Each number is 500 + 50 x the weight over its row's rms, rounded and kept within 0 to 999. Layers, rows and columns count from 0. Numbers have three digits each. The size before them is the row's rms in percent of the matrix's.

# layer 6 MLP up, 1024x256, rms 0.229, rows 688-901, columns 192-255
100:510556516580496463456427475508538511515507575494605507500506512390569547472488439481452447532478557474493498517539564500567432559485466452463432529394540476514528493464427570582491510515593577
096:424452489573505435539575600486548408528426495511418408452511461442538547490512495497539460491490482523504520566511551591556474455497378595528479528475509502532596511496524608503474414513459415
106:481498538432540365504502482453481492403638433446475588485469573422490507562482542436425616450537497491455544523605545467524484528479481469526388609470435523506559468499444518458498520495483420
092:468507470500541433553522535432490538477530474576512535417600495438586515423553594483435563494553465541540502524476494482528491490529479637501538542545505509554498489432536517401466506507561440
097:454569521507510485442457549495465511535483524518453445491407500573369476474449519470538495544514524472461499474566547408469427451577488540474426506518503578438560447438412415574516474495527534
097:449485461346572488473580516518438577545413554499488444529543482614481511580613508468423491571485601624525458522533476473475445404560523502440520489378501436438568537460560468538466453469427565
103:310443497423483528443482482411382551449433522499493508435543504541428583511548533568465604498454525430518512562539484474441534502476505434515591517457434541468510434490513521548492535581528485
096:553541630461483510453460479530475483501502536480542501560486567544478456489593518605437445578452479570469482488588568435512494527451453557517540501415545438554499549501554583456531488492502478
095:516495417474579505570465532534403449475469441541478519550537485493486488519493625526441540491452498408528460511514432530516473528533515452414569444526606498460492509525486559483437503587495576
097:476516491571373422522549565525469411583479530550419600519523555525540532461499478536407497538450556451456455481516390493465457476490560583410500536523558482543521490438471459546536461607542458
105:402500537526512573597517515485513420416514502517418466452427428469557398495486557463544551463622534465574493461537391490514543485500551433521535576436523522592539480433513535410500608529558496
100:408477481518482579561532544533484481522482460523404553526496591467463510504547537457487536435527508462568480563465425462466510409500496628519483566512533515439553448570470543552535448483627464
099:560572465534527393498550631466564447545554485519466558438474451458538462577479555495450537625525553491442547538551523507503468461522490525545380522565540465524530440389496405514497520458530474
100:502616575458522490427436477427513523457443463531511425527456481534552516553475556481531347483390447497528533555421507420401552527485515471504543564516500548622576546533492564569477501449479510
098:485621488538477486468571441552455506510517494505482511532482506491500521541536493452554490443424530516518590473475502420572516550564510572498473493448511475508448490472528647438473495546533554
101:490444510563592502504485564473536474442479411505483431581568481477519542549522467446498458487504541449549515516523442459529547524533462464500492524515493490503510537500372500561469605472558528
099:441414578495456475503474496491547492426561454580481470671434578472536540531545555442544495518472476531442480536557498553432426493541433548505516474566470503459530535528445471518529516461565531
096:539453588546520508486487502493477485496582533557473541484536572534457432503484504531481477462501514467501537556583455516452495410385566526503490558617480508435514377529475534568528508518613489
104:430429415434463391502481486498507567476557490546492552508442534531418523543496513503507462412524493429508635535480550570516516493583568420464525514575462548517544438497524516499583571499495521
098:452536468520453403514496498563531506461418497480540536592445521496525407497458520555434477549439474503493614531504416609487491503549517483477468466494512389526564464529374483484466475496449580
102:477523529587480471443559465573519448466420406496459492496493464513468455493476520447532442477465567471539432502493450526480410469512527493413435477473460544504441488537448609493502483593518550
097:502490554560575492541606446446436449475397474458406502520447441558512503488489520491555485514436477483437490492466476533491486459510555494491544485479436523508535466457528470567589500476452519
103:556470450541484472528453480450438601426539469526463542559618447482490453471498498519443429489516592482494479465469523523554591561482508508575576532380509435508506441510621534502455498579537433
097:395460526498468443470467530652484488441483477488573551515448541500500577584571549484463549481497560485569598467490448549456548538550419486532426444579486458404448375579446571526427605458466508
098:467536546514463481496482497430485373595461442513489487497435501490433455436538570490423553491480525477499506486451542459588522463555553483520569534486462466555489480473563498677430345479460452
095:504474525546534522459447501484507498544450605548488445497499470514445456536521512531489447546490492438455542493549467498484550509608484432592526445573487515436568518516505542493591478498505548
097:501409446472527458458507500535511428549486555478482539440506538544443486537519494364501509501472483501489441457406505524433525521460534557469506518689583468537499508491428517528491486592472517
101:434535500562459422485585421433513467470538539499503497509450527539411447497595495523477553509503477546550482446604464485546521472614382550533509423576598478511487507503495472527485629534489476
104:406485496512525481505454567440567412443617478540491548499524578528502594613494543564550528534462531571454507507478582519558498496380473545523452526546622573574538447476496543432476540493500467
099:465529493463520560531534517504517479455458447537385470552503505594485486480522487429507520500400539361487482467484511482537509556513438610469497524432467477457531461537507599521525476528497561
104:533470503493492481526501533516470483569501502536486492472449478470550462483444565484541545545421628526543496446480431531421560400480485576428505475545512509447483510524516510436495473552507432
104:530539517509549568563474473535505489462512510464465473490480463570528496552413540561488611525459405514439503550434563489573534438492507501471507408618482440573493579500435534425478540542521597
108:482476430440624552418533567495440625505476539515427518488526468484457543505487530482444435528467428456471455502555469441448503460493507464516560553526485530528443404588434531405511448564474594
104:490469488491532543498503618497451464452525518503502500547507542481544630481485384562586508497506430472559506450460515498514553577486453523583423454452448518523552389549389476515525547457550481
103:559519529455475456506565535567496450556497448511497508530445425510550463515431525509501448488451464564538551458451541497552494455437498543579556476637526457558466483630561472607558458531512431
111:481550452515462429503574538454467491513585597416485509566422492498502486542510617536475518467512447423472556560475492478458493550539524483581537563574475511538462503397502510357564503488482486
101:505477527607469401592454529485572553451519504446566572587498536505573493481543505477566459521523500509419572504464464561508528450487483597485477481554584546585505508459515514502621437487555456
109:521511547557417485421447547501433581454431589506579516467493472468500533508558510453482489479472522509577521606479565525496518554399391436526526552557429572521430473482555462436445556490428502
096:500553566398598431496510517499499548558477537419453517547550500461478526507518541593521524467550521422564482476461476486504530611503551485531439495444607521530567459436494513475528600451561606
094:484497486495453501589503459508497562487436499525560448518571513506530685504530536504555531492534493516519536561464478598409431452581535492557459531501586498488533530479469516581522532408462443
098:497572470478473506538487472505514563511495517474484568415546527544455471444454414482516467532503511496491526518497486465543530562425494492522500519556503507520484522538373474517496470394481437
093:402510512564441449609486527465449489549488503548569504514402515428539608521432458467506509438465503494541499508519538558437471478535537572538469491533413546537488464652389523511542466379503552
090:478601514558558529463573499439456615480470474428483461456518466590485540545487509495488472550502467439420517401473582553531483465503390545502552569528532502581505414461508473517495507533580478
103:498513480516478523543560563488639444505528519441443511525500546546590409582521506500360503455496454532486601500497552518447514587535466420529528527480505475487569514509376497501509483513488411
103:478497515375530465489484549442474459490502451567482547448514550542528554560368523515454532526430466452577494506408491495495537445495433605602525478563439491582480478555446459450527516459602618
107:489551557451481548541443481444406524457480505414512586556528394491470458398501493376365512494558447559519514519493468565474349463416464509505442491478573374422543495622462525531499470606471447
099:559564567451415459532568470543471541527546491444479455516525484570648583489511506511408534498431475391564508452560543469537497598435512463592489522430469490549519507507480508472440497425479480
099:507519376515548576478481557508463558435494472494417439559531613598487529487489522457504498407536505499502505528489508571454561518489459551484489532460475438393471490430542491526539514478437531
100:438468466447458527516522560489556412612442480554515568448393498486492524482593477492484458454518485567513518533527513523613500528502467438563501565509618520561456517476556501486528594508512475
100:391375528422510501525576560396508447424507468491443547460528511506514438487531456496485617529542448458541552482470385581518504480506460573548444499472544472493472443460463494571531542491542477
098:508555511491529500560444524530548529529512578525500534540439519516496495444533471550502524512543551469433526514594524499475494494451526497530411542431503505401471508529504529452526517399491565
098:515559610512477433471539461486491511426462508497506443577510512400446557516478543407500432461474498438452412490476402544474446471506463577541430484499525493543563547539549559438515449424541411
090:490526410486565526500604424506449473443504533497440392418528462612521509480555515505529524471445479500557547454464449503473522457570463549490556429474507570421573486520543558535547563544481472
101:511529583474584476487475477494458485580425460509459531508439476411442618436473430486473534509452451494545492550510493422482460439556545484529544542403548468438537514564543472438529517502481577
105:467569506619505493511513561491485480449609405410456530463478526593526406571464581508535512433480530440474416521408488463481502374428528544454495561572510519509528443410496553431489567497553427
104:451503532530485453511580510581539420468457423551456473442481467520517464578499565468574509549454484592509584495489506537492501510546511521523524513506514484546534476477501507549490451507486547
100:488557489513515398416533489531407545504520447605436482477454548430371514464549565469508512512559520534467578502569533494473495558452514503421464449528527466499592445469453463526371493503433447
103:481532488550567502498445504499542474578491469502475419505567474581554481528525466445547547439449495460586432444497648550532449501470493532496426510569490426414519395425418430483473523496525573
098:498557475409462498599529492501549460504433468453413568478479523490467564422541525545477576534553449516505562456561518512556487504557506606555588487440471518438506477535496508445508578504558447
096:563454399476470557489413515516462514552493506458548529577544499501607507547496447444532487471486472518589487529521424464549541483503550449523542515514533496470603515511569476451417639418473477
117:554455495558444495513466558510433434506549514541556497540435508531587479430504489423567497521523498453508537409504536428504566503493438568438475472427413565464501428350557447396503451527494484
104:502462555450517506497425559555481420457431418609526529511507527535442528438451443480502542504577521530469447471512527530475523488454477434534546609479534495514495502428543472501502465500496447
109:476501501533480482569537502496490498587546426405490515359556530525400546495462500477600510468523509558513453600426459465529460513506549477534503513478542430504534508526570493519532531502450520
101:589471437551517480471468480503455503423364526478529519495456511498566562450592453456538646372504539477520508484454629469453470560541505433449480546449502410490474508416515493536507566585499462
107:518474518423525488547475521533545572451546563497492472493552466422497548457506508538524513547494429525431531479546567582560443456581453496513517459504539547485464452608455601531475488508639539
097:487573487586518531514534438477471448512495583483453530491534503485431530470541420454425503458534530520510563555580589484475568526472454457503492469429445483489587496548547438529477494485538573
104:538585555490516547503500481563521527468536539420518517371456524507536450476560515511604457465476522446475442463614480509511402546562546495515475578503490448551514487502525485472542481624540486
096:507538441611521427383486579505551534493530534461483511497507503474652540562468551457456515539518550534482509614514532522471522510424415529505595489459538534560549439405533499516578531557512422
095:450539423463503482586623536461480539477435541505450490413481531430497555458539514486493562527468425469518442495579467482429498500433439583492487523481510466464604506524412568530571516534472543
097:613450497426426548428548592500468521476515543502558479508437561456545479501477585465491503515483472410543545544455506487560465472464537497503536532569487452469451477485440547385523493521451600
098:470459512459590520509448543544498467518510501516509485481504591649556526477534585536590464531498534403475561550419435532578519553507441457450600496483511546504476525489550468429465481612453500
095:510492465500534435514496526456451530482519457486435480429451475599472548382573608410509426487546422408525460511545562509445527469569439482552422484534569554559368414529571497516564462561512536
101:507467452523575530550480451501532489493475586553542567481387459436486446480440468433498470544431493498551553477476568476521566512413402619431560490477532468448458457530479553535455478524549390
098:497497549562517508500549416602485481523544482533486540480414549332472435467546473584460508580482577503445458530527475568464476516470590443464444509496455571494532506585500559572487519532471525
099:510577470561484535485465514564431406511524580449447550563384505532550501465522534441458507510546434525544572524524489521586391472498487441546546429500524451499493491534468483586605512579388422
106:515484573463472429471539460604440525481410617485488449441531506563450564494619594559495553549466481503553502480541540561400435592463496526563499518547485550420505611468465427436492488587554503
094:459435487474578488467561456576522473533492600483540564521540473416508450500448537466527423395525582503568515568554487501492487525539564513569555556494489557602539444463439511462553506527595439
108:481598577564582587475490550573520442524467608581497494547474451562507501525497426602552532502505551397443553485501555514574450516491587470508427397526527422565525521549475519500496531477496485
107:510410508510461513577428468541446463556496439522526494487555455476574526502584490540626494472497467536565561485551457447384502627516489414500444506523475560609535500522458465518517522463477445
107:519528528520639530511509498464436516627453529575529501518488473572462510520541474507495498491467466464525492511527518496454468476470508494512522473526481520575630448488496450505536666620489486
102:475517434460627482414431507433521470538515588497521515472465510502483548507509568418522459494524480475469568447611561469432490507534477490523467530519407462543480506478600602570423483526510471
105:506505601503449516506440575514433435476493555470526552432542519588549518438459409524545507509472513444455519497545459577490514446542646424498558503508497446572501427498525525377549446523470521
102:447578505364421518486508450512564579578515480506502406477545662562469532530587482585573454473528526443457510449474402592353482557507440566467501426545467549518584447401569521428497543449538551
101:440493534498482510539418448546513528570595455581505481418498462445426447539437532492473493558616591522453501550553492494504481516520528389569506425509540538469498510594408392541543500590489531
093:523560446504537548511490497480472541533562556478481474540376592512451545581458483529476557474550493578468474445653396587486495537506490505537517458491537582544505470501517517531534465449601521
099:438510607472466450497497394520539532453463506504499534446472504523536466468582519472484518484481457435398436569570545490383593543498494473473543539536556491501492557485549504390494561416497538
105:507517387562509489497453463539451537496423642504510491441494567493580509564486456465511464474463455545510494553389528494432521427478513493575490544491451515473478495605461512425428546579456432
092:527459457475530438441556558447492533505489452437517511548524493460512552487597505452464543511530556506491422465393492544496478523587464553544484461509489424565489547419303544622482501516554442
099:485511598434426534445546459552487502507499533560474517500529548449459486553450434467528579443500534484492475497452571556525517414433519521549580521456496576542549547482501543494545510527538527
100:501378464538416475567549545508529521442476355576518529411530448479541525536488587451429465354494383493457536441477510531511582551587481544528535433403500528544478527509481425469487484521542542
097:393371499516489546573416494505483517533510562411445474572509575560396456531510495363511471553531518492516423524475503492462444483532494495561488522489505480473572596400502474508487460455436462
103:521485474411375543503511581559478563441420536536483540473505503501503522500471483469475435453446488459463546454570546494493452473432546506614476474539444555585471503607571553425543488537488478
095:455500420459627535544479510472603491406543515573480499485533544608472425507508656596440431579498449527529476541479463531485533510452457474534526490520556494480450574398391459503509531486596550
105:530463499463477482503426424474476487523535553518501423495521498601495490505385494397468515423601565497440532515443500457519487519532455483470539573433553474613483487485460470558464538547483495
104:516554524556495483445511571455434534576518427641450513498534418541530457424416514510465484501541491551557548503536513401443472528531471530482499506439521400448500478484525504559508627541505494
099:515372405532553666541530522512458487505596494533458479527547574419532459442530475586527562488563524527454549504492434563450450423437488518485481609418509494553509442474466569471539577528491460
100:466611388484565489548456482440494563382480484561527564618463435450570490521547594560440435507474483448447460520482508425520480532536505515504499528477507498482524463436506478507526539484504470
101:526434482470525578451429490533513500513459501534481465510398467500529443478495559438514597526515553505495499611547602590493541578504493524507598468527441516500511499497513422516572444519571501
093:369529454613483477517477504491553568448425561469401453590518528489574477623597424440555555515613621557529376467523454533563475473631504512535440495475535534517472424539511498466562470453455455
095:575525444483454460490464445496432455444430603546518543523449535428547453503551498526479590451604453478502488622513499522452565533466523437499470547469438566515490557502486478448523557502532499
112:485486448476548495546572540551554404604481558488438532454528465524489520513479486450524490482473449488537574561445450454439452484513408444539514446503568464507531644498458464486519531543415472
102:534501572577480505474460487549558481536466468539514509497345516521548431435576449483497499477420449600428516591489623532494537529550512455541559521462493436493449435460529488462490421484579519
098:554464551481496480586539448488430444631491528478494513488543521569440552498479541512498513482522564608532557595571524497540502608430534505515522447457454500549528541486505539479441445517489495
096:512451570412530533570489384525553572451553479443467571561515453501500507597473470435473590428456545589468461361501475539446404430500520432409493470469529464427521480464445572520524460435499410
099:544461416510498472480518627511559497548441519410516421463504447501541548517504465488470500503518510486485609446489504433535437423504445575430520566379544590567511468598494537515520615522501479
109:432458551460553454556540467489491435456575517435447508508526545482569418573459485521489519588499535502416472548488534497500453538563516498498517459580544454341482528615497597516514404487536532
100:550504510606552582582524511532566540566470541475447549508436509568419582503518488538489560490574399510581490470462453504477533527571621449488500467479468470466564482498488523462570539495412568
093:399530417473523506554490436545533414543505511504484497489433540494477500473556519484488492462443478513488541528452513618438379567514424461569464455600505422479491500446481506422510429575447435
103:541458549510426477454462441491510511482512445567448512439443515563529442573516471545470466466594453491493538568596456512510496541528527477485521420476537492478473488481571526519586364511546532
096:496550533426503507475481510495465561550483527468447460458381492510513527531465461551539556467570519505524499565466488553407573487512416458501424537416480490527543519473545553591532524494567530
091:526531499500574526492533547518568503458442458598582520513432564459506533415565513530497539504502467480487541554415388446479536552542481419512456487425464475599501562469525447505508418579496530
095:517531536554579495517418454550416507438534520515537472542482508565646497388550485504551484556455516440425509599451436530439485555482527471454514549648436498507542507414523502506535508537532501
105:466413524539491485541561538437466445518576485381515468440474559483480489531569446517394409478509414516507478517512401630463456477463515554421464524566434432557483474547580528528480538447409455
106:478496565421519498601514466530464532517433496391486449546516553514503511461530559408496494440401495487572459480534546444541507526450442457621559519579600566554515494487505559471460647556528479
099:461624495590483398468460502517511459473454509575533447482535495515501443608474472494408528502506568434547513449512488433584462473537606494519440613520443525530500431508493513578547451490540434
098:532466434534464533504488504446512513527481479441491590531411617465497545498471476576558484489468447496538526540487491486506433516555545506481508469555376500581497513432528522524461533497507505
098:568438485534616465470525562433527445466544511450453471408498494485385503537621497386504497471506486538548559454454478510597460491490477504491458481471540506451546617508398502531543525549479430
103:517446589469483411442562521536481480404499432487491504537434431474456413454451491526515471494454512420499588457521599535465535483519517445490443493598533497583531409452479500447518542533469525
098:464473504589565552456528486465455481546484473530478506461486478492532492536504559500468427468493467507524489511420486515460534425571505567524463485517607387477521547428445484446467446526458644
104:552515543405476501522484477482508499472571458508469505485556505510444466480469453396430524459435598490470516567522496528498527451505521420553554448514481444493421589544510536446520448451521493
093:483463411520507572510466497564456483583524535520521544461541414506564487651449556475491504530542524540536465463538513587461489560447481495472422457541638519493445484461603438555500503573471516
103:437493476553500500470532491481498466490485529432412553502510530545420473590482431544567591420467555440494550538535537441552414507570527510585486503485493526495523622478597575517517461479525459
106:669484454448565563546602454523443533531496523469505538536501462478430537508561461533437453521512538491481617527553491471552439505504561470540518600554453544493479538510542475476568476502523459
101:480470519465533476482479490428508582514499481476492488451534482515478535511451531445524487496511484380490477547487498588520532564442474525493524442493459453558523581491538483510464490583585540
098:423446485554499498422401633541466480522548470499494501486553447477488601560486523398463538402496496518529498556464478402455501471425510502491497490446486482491575515491577588550457420476497489
100:410457450465623560488469541522464569405514552476480485537527470504427519509508480498552434576402498586538554581402487489410489483539487521677560471580424484510473504509531555554528463420565557
097:497455528385496558585609490474526549516487453414490537450497466398468448511439482472401520431500470512476513542507470469456430495489439465426531501473437407462440522489495485480491563484437491
129:522509573470514452509478579500467528516594521500564572508542484484527540544462506494507428510487580363490550451606432586438466426411509452564500581500544434494450552575465463448553488587527603
102:567512542490365581483520486500541417446520522455460490495596532525538466558455567509433458483487553478520476510442564429447383535555490492508409460501507465358426426406455538519447462535509441
103:425538510509506570556437544538461442538351562476479505543436479530414509403448528490535501453579470515401500560515500442543501423525516491486526466501538477510528492495537496571564555504501445
097:508512542383508519486518516574461482585510499503477507547471600552518517516536514555490565397440511437456531469449507429508421509533473480465501501494532568539443427494520605549484464400544533
098:521497349582491412513498379519480426584474502521448558529435615478505553486451482612549532486457513504597486507422494595519408537479538556475545481552531490477534602509523436522514475588550568
097:491546592521563461438485571593546443443450389445504469575453479584436464487565525400584549522501584512470541447485487531563495543503495537435468430504485546545493459525516514451528510544466456
104:471499499491415445498486511530471466544483475538449439412479447529579468493539581501542561459467413589487538455430484614593474460567547460495517554583381536514569496491474536459519560463388562
096:595517511513486531460499491416405412496476404470483497561489482520524488473603477439499541593514592462531546580441486505419538397432485556585488459445454426582497516500461534467510436588601470
116:423545507529475497519517438478536523451558487561475489471392504447508444473471486571590500533560423515594429518580582525420429433446535501468462488573507455595562411560493554472604505534457521
097:578444531445515423457540532461491498556444447533519482463534424412516497545496617606521367495497549494434528435534528489497489449513547487503478509443430481460506565482544558546515421557494478
103:537535456663459460476505538584508459421518518376544526374504440592541453510547532532526399554574515503457490517453522612497456567513511498447480546467447516574510481561448499511505527526481537
101:483476460490459469476502479515566513539500574542520457580518436422445606587534543487560565490535487491581477491544533518455452459437504475472494518552594438531518528502514474558526417499555483
104:532516488600434516512572380497442425535462400575472471555433471480458484492459433498642450447518506432541513433537419457451561366472536574498436457440477493532522473440515537445497407568496550
095:528487474406459503481539514582491459492372535513499495471525405551521612452488580566515517449527492496449531528514543561524496526483507537364512525518501509562395525496461637434489502473483457
101:447511495496407510550552479492477454530456504440483519519458509549540470502558558511582515481591540397438559492540501480434511576468518464455540465418597593518519503484531567571427471503432412
104:573501517466531543530426449519497576485574458490472469573501468547505547442513537534583435463506571449496452520523467436472473477481533514480510457536486454522510528518519474480555552557495517
091:414487510472418463597451563528464456432476485481527501581518554463599523522496535475491465489542469551521532470481646429537490395504501507435455478459487539495559561503462473459523570466428547
096:558404492456531432514567495504500498460541383498500482462613535523508514495498522490423454530524564532469461537456513551481506482465583486480499420568561548457537485517474502496472500504475417
093:484451554481538521521451523529506485564438526364429527546510546602497558487570499469468494506458530493485423515459477577486476381495400432553581518515392507542614502510491461502618525509475498
102:490451459543460548596551414514459466461398529467511466535447468530522536526486505568437510469443577541409558547504471528527454469482460494496548608515556502477474455575569560470447472569549533
101:478510479464478428532516531542394528431486468462505536523477553547436538578508517485495426535521516415521480517479485463438439399585433542522415456516453536474449488519465502517520418597407425
098:425435561493446515478479563505474575425482530520452484422455480523579571397506465508480507572563477554514492467415476567496579565519494499590450480566612552492526552520460490507522571418510555
100:496477546593456490465543514489539489617558392525532484471439550592460469493540498457505474486576481571506504554368413414446414464515532473533583448479460560518489472509489543529511520461498471
104:556534494503543491551589591579438472430520418521466485459486491479421537484554514518515517489505462432527480454566574543495536430470493547506444531452585549597569484384492418561519495417430554
095:503506605528557533494489473521465534531486538539498433530437544534488469570559500471468460461484493568539538502568484510422492460489455532657513467488552447539555457528515594535580455534434442
097:460480510499450516488602436492521499500523494465520483561463503514511503537474573496569450515512452525436543471543448552540568402518557638478531566563493463476478536512536499494567423498460428
095:504562647500509508608500532484531498526495435494446437490489514469475458522538499416530370481492575549506502519499431467577476539524464502420431499427568551391499561590488592519521529457477403
101:433470454548584439523553557412502478496470562478463494494463554532460550526536523543478485428651486504403500526586489512530445497545444588474555402521438498476570540595538490486500458520515495
097:566537403500527510498469462492447478549502573527477472517424469543492557561483567531443508561523472541520502554604550462584517450469553467580572435513484458469481480526423455503553541473438441
101:499484502481534555512399461476468457551500532535531477535473601491503473453524506437555447499512467449527368554511530593519527534500507490385493484427579432509538501403491451451487454486489489
100:526556509528511484471492485484578489466604388456484565540468470510540535451486464513481468459576576467548518496447516525459401462496509513466571567555541424383472473514531541491517516521467450
098:511486441566536492557531496588421413543496574569502510420483532446434469435522533562576547516447527458564601511504478476452473536470461395467526480496498478555507550509525444448472455557489485
103:439503488398463515506525476498550419426557466555491569473572549545585474575466513557483510519533484506567532565500554455461483477596534539480443498534465580374565429500460482459548500541524527
102:537559526431462496522505547552504485540455479519505455438503616547401518577469536396492471531528423486502465451467599431525553482560469542538512566572465485514498483502480521570511469570397546
105:544502446429498466570378497537499569432495491558434435495442476493489597435437578474520480469500477589426542505475451493533544556618549546496510405467514537622466459616437459502535533459520460
106:419559480569535574455550533521440593492450430406490496580423615520554581649479568547590504480443472531428547513509515427467583442562437500492525471563507536453534502444492568544549518565393478
109:556390548489509490526506554388458489492453442491485517494518485528557505411599495390471503528577480497555542561464466461449475494482572507527497433538566522484547540501506473435429522484565434
102:445496528494511510534491566500496471645508534522514568521529470530463491526499528537551455486518616465445492414517449491456480479522532451563492512440564500492488521514577479581480496478539502
098:538517512444523532449504415543534496496524500533487522435513467450575553419481538440502437543492495588446548487484522531546411423480531579470510547452539483433516625535502497478428470554545525
095:317505554383556451491536448421519555497439517570441526477464525573505503471464518480532470436485519367520470467551548466441490585569476522559513443527466450544448456538430537477540599576426496
107:443583491499458537461570537644537437552510456464523587444430449519535493479523570475504469524501537407457623391546476452432503481480356516471515512526499547494460443474482441563507563512550544
108:513409495473555429493442460423485448520504468553410480512582450489487368479430507499411519601482495587445395502491590417532427523544537537483481524456571515551564542432547468444517564519467540
091:541511429457386451459478548561510432470402467585513582440483555538489467468468563508480501436473496449480359479461394438479499526435472541444500550483505477532489419570530537426467605606457540
106:510542447499381396477493402461518489438519400602536512493546460571515499495474528521502465514584502572520515457536520511547478488524549477525510483584486472569514470547499543490539588500448536
104:523554462430659549543406503459460564490482602549452526569585472470505590563532507520445445526453480511518497517493444497483495485565495431581536590506503523471528534569512490494475472520474517
102:545475485431468475530486474501569460473505569515414460394443528547453493508497425507489479525483440504471486498513461444579483493544518434491521527524579631575533445526429506501403411496543507
097:506556549473514453463515516402447549518490553485505457555448358442482542446554590497518464453437560502538537440523374457502447540498444518440481427523440614529549393604525508518530456540520473
098:434420366487501472493485502484421491495498572397549514479484439550527528485495446438534439571430552494415558456476525453615429428528462524529523451464425461523512498560358457419603473538505453
105:520542554466565540529547477587523564530416466592407508552447499442550446545558475420459512501508552498504498500480577541500553475493505478550557546490475509547529441349511499506518454531467498
100:386533460504528526564441525448508449623547531416498505623490455506462502539448516520480447485524590452486507456493562509414541513545447396494433460416571449477553473460432393507438515537559505
105:546484512481538495565500447546461489567468447489515458452434561515535506506597517428491557548490552436525449486450515451431533424490440501464569482493493489594580558518483489624507441582468548
103:544462454540530552539448435528510503552548512531426458507444520428456540444501482433507414504421458482547526510527451572612489490411408617479437449515436471553524547524448588529601490408550470
104:478500523442437425464531513506451500549520515530530536479535519509486464472518533465446506459546490506525462545491469436510419553573532576475343456577429554453481439433524586491500418493571435
099:495494474485541429451523440429517434511585531591503531473527441475488487524502511491513544420487607517388481495557455529567569491466478423449523409540454511517430434535555508474389491563475494
103:500496495545496541451475472581540514468457615545401495480504490490534486469552575534485378463518509414481457411417438554453534506522454501389479505551416475485512645490454535484453513558450505
100:493466441507566576500494504389510511538538521468468570531560495525509496547547505446448507539473467527463618453543473507501569479453461562491548518506442496559508497518457555470600480559482424
099:483446514515498519409478523509502427444486420409473465522505575574456500563596488433502480454491522538487466570478429521480500490509467429431534450411603470475475473506438441469440529409469537
100:493546480460502545503612533497455522518453454439479573464497466535501484529563516489504443468580486536501531552475522461502535528509513489485487449448522367464569560421513559462570380564563519
097:560569458535494480512487485616450403432445508489447527485527374523470580490468589523531485537497455423494474514470551592478535448557557518530476375447431418432582469532519481528566483553480485
101:402544509468502416549589392534558509485405480494429444361533512523458624505526510526517570458422493493479538572521488485614535497487416468547522474444503452500475560591497472457501461513516528
098:454542553426448495450511488518500413504457518475447561493520554439484460541636445504500383530478473478438539532487455545481503494535488536472498494490471515493609386432526572564537523468461432
098:603425526560364526492506535586462503494529525493507498438531523559426495523558522500684410494507475392532410508550449460508497547480422517434504535502559556488541592509544588432515419576568480
102:480423408458552580502521469424447463498531472507438580501464531555512555481561437552549406541507462455435493488449500550527507486465543540461502604500575514601525522562471487473478479429474423
088:541529543416490528489573475530456509562438568494504488515510589469461516509531496538526511492531492563559489501464540463603512532544529518513494541554496450536511482517494550599541465560431520
098:440590541503440465532584497508563511475558475519496492502551482484439502563578564560559542494518526540494524460499474444461535551415454562549473543579415506495502456466495414498531492500478522
099:426480572558526543456665553532551423477438485520545474493578519441540520561526547472559535543437523566474466525481501502369516440392440497474463541456554544512511510472436506535566536525433551
092:508441564583438604531555457543524571544400476522481476535537510489460614497492476526444469527455473520610526519436498563451505487573485504441428504480467431463534540572523549533425352465462489
107:537532503521593547490536569541508511501487531518495463511584576525492524460494481513467472547527510501556562609405449539510421389609552551556487581407469548507515520623534517427444572518529473
104:524477543500424527436496483483505472458444520393471525493466527545496516542506470513446474546520431518366520410502430646421564497477557491432462524450520483474566517509451496479521424507518485
098:433479538541455504511463563425433560458391540506364477539513628493488564464632408503499450536459478482452473493506556555492522453485489499544518492462502501526448443594476477419571443539612486
104:523401558432510509485493517533498463510519488476532491513458519462501486514460440370572521456522568485575418526477490462545450606411586562530476564483442606528415517436500552521547467493467511
097:537502554448530502483586600422416544548490481469572492527494604494481566528438548528521553531565522488476570514508556531563482489544521492534522551468447465455520382498462527476487524480412409
093:556376575533478549499509437492575431545452478549440512487507521504573487459549444405447551462482574543462533557479475507547529439521493500556518508612546506526530570467607486458438504553505548
101:380480540503446490353532534456541485562469558465457499464466574566521542587464502436514465483505567455486454437572575482469445514533493490435559495500503459569493521485460454535492537545502465
100:487440480434481519587609395437457573544466474482525448482501428468482510474527576536385441525569587486511419490547420559485409400608445543508447508484504434509544594551502498588455559406488527
099:500488554444489442574464566512423520397497537553475462548532403469468580556527527447461509490467594459565536489455463468497465512496582507474538387561514474523535530478537494541599577419513434
098:492488515575478494528514499488453459476524361460472501491516546579511589515522574442485498463507616565491547427485437585529461468444482445452635482458543516504486401503542510516570532527560462
106:474574528462473480415482534531530556529583473569490473524535507496498445544537500528510464465545508525506527452455519471511507556495514512468572480407601583538475549421437461525570530446425499
096:443465496468467561511513466476476454486432557413428448510451415491462502613504514532523524537469505466506559499558518538448563591507499475517472499586536450497533492359462483414579446511443510
105:388505548430439482438504486564449428507507495515450493536549526476494484447486480500474478512467473501571512547444521517426572559516462424508530458465575562504457571525544542573525421475512524
095:492474560385455627515517448521501534478532511463469455574491482484443521535461498478462497572421513473441531513412452570487541424537450511535554493505579526456423535472538499495541474424477485
096:513495503492456570499438556456489503495453480522513560531556434473444488492468526487562560418545571493465494438518578431437443514476449469459517522527442483505503505397541573479500420496591480
103:435455460561575438488604524454536522536521443521510553500545525478479543576589574525450516463442499564622466379423525580525423435530526528512518421417539537513487477515537511429566570492491486
103:615482501508427468531521522535466490482460512519585546538546434486515478569511504500491529459487515417441528571463500502578515430478541476406499486477555451452457513537415523604510440505479398
098:473514471547507447421450457463550608471448537571486476487451524528507551553505443483559539464440495438511471571469527510470449412579449623467415510590499572515503550465500532557531493479458486
097:394544495517507568511488451526489509454473471467473517527400500522478579442535418464607484560504431512580466492483436419496491404587568492384402554519447477585493547443496514612504478530491525
097:566421582447515608478493424533478518631508468523442478494416444398413515487465461449406466474445534433553560479502530456397490465462511472406586525490552545519524534491550465476534548555408454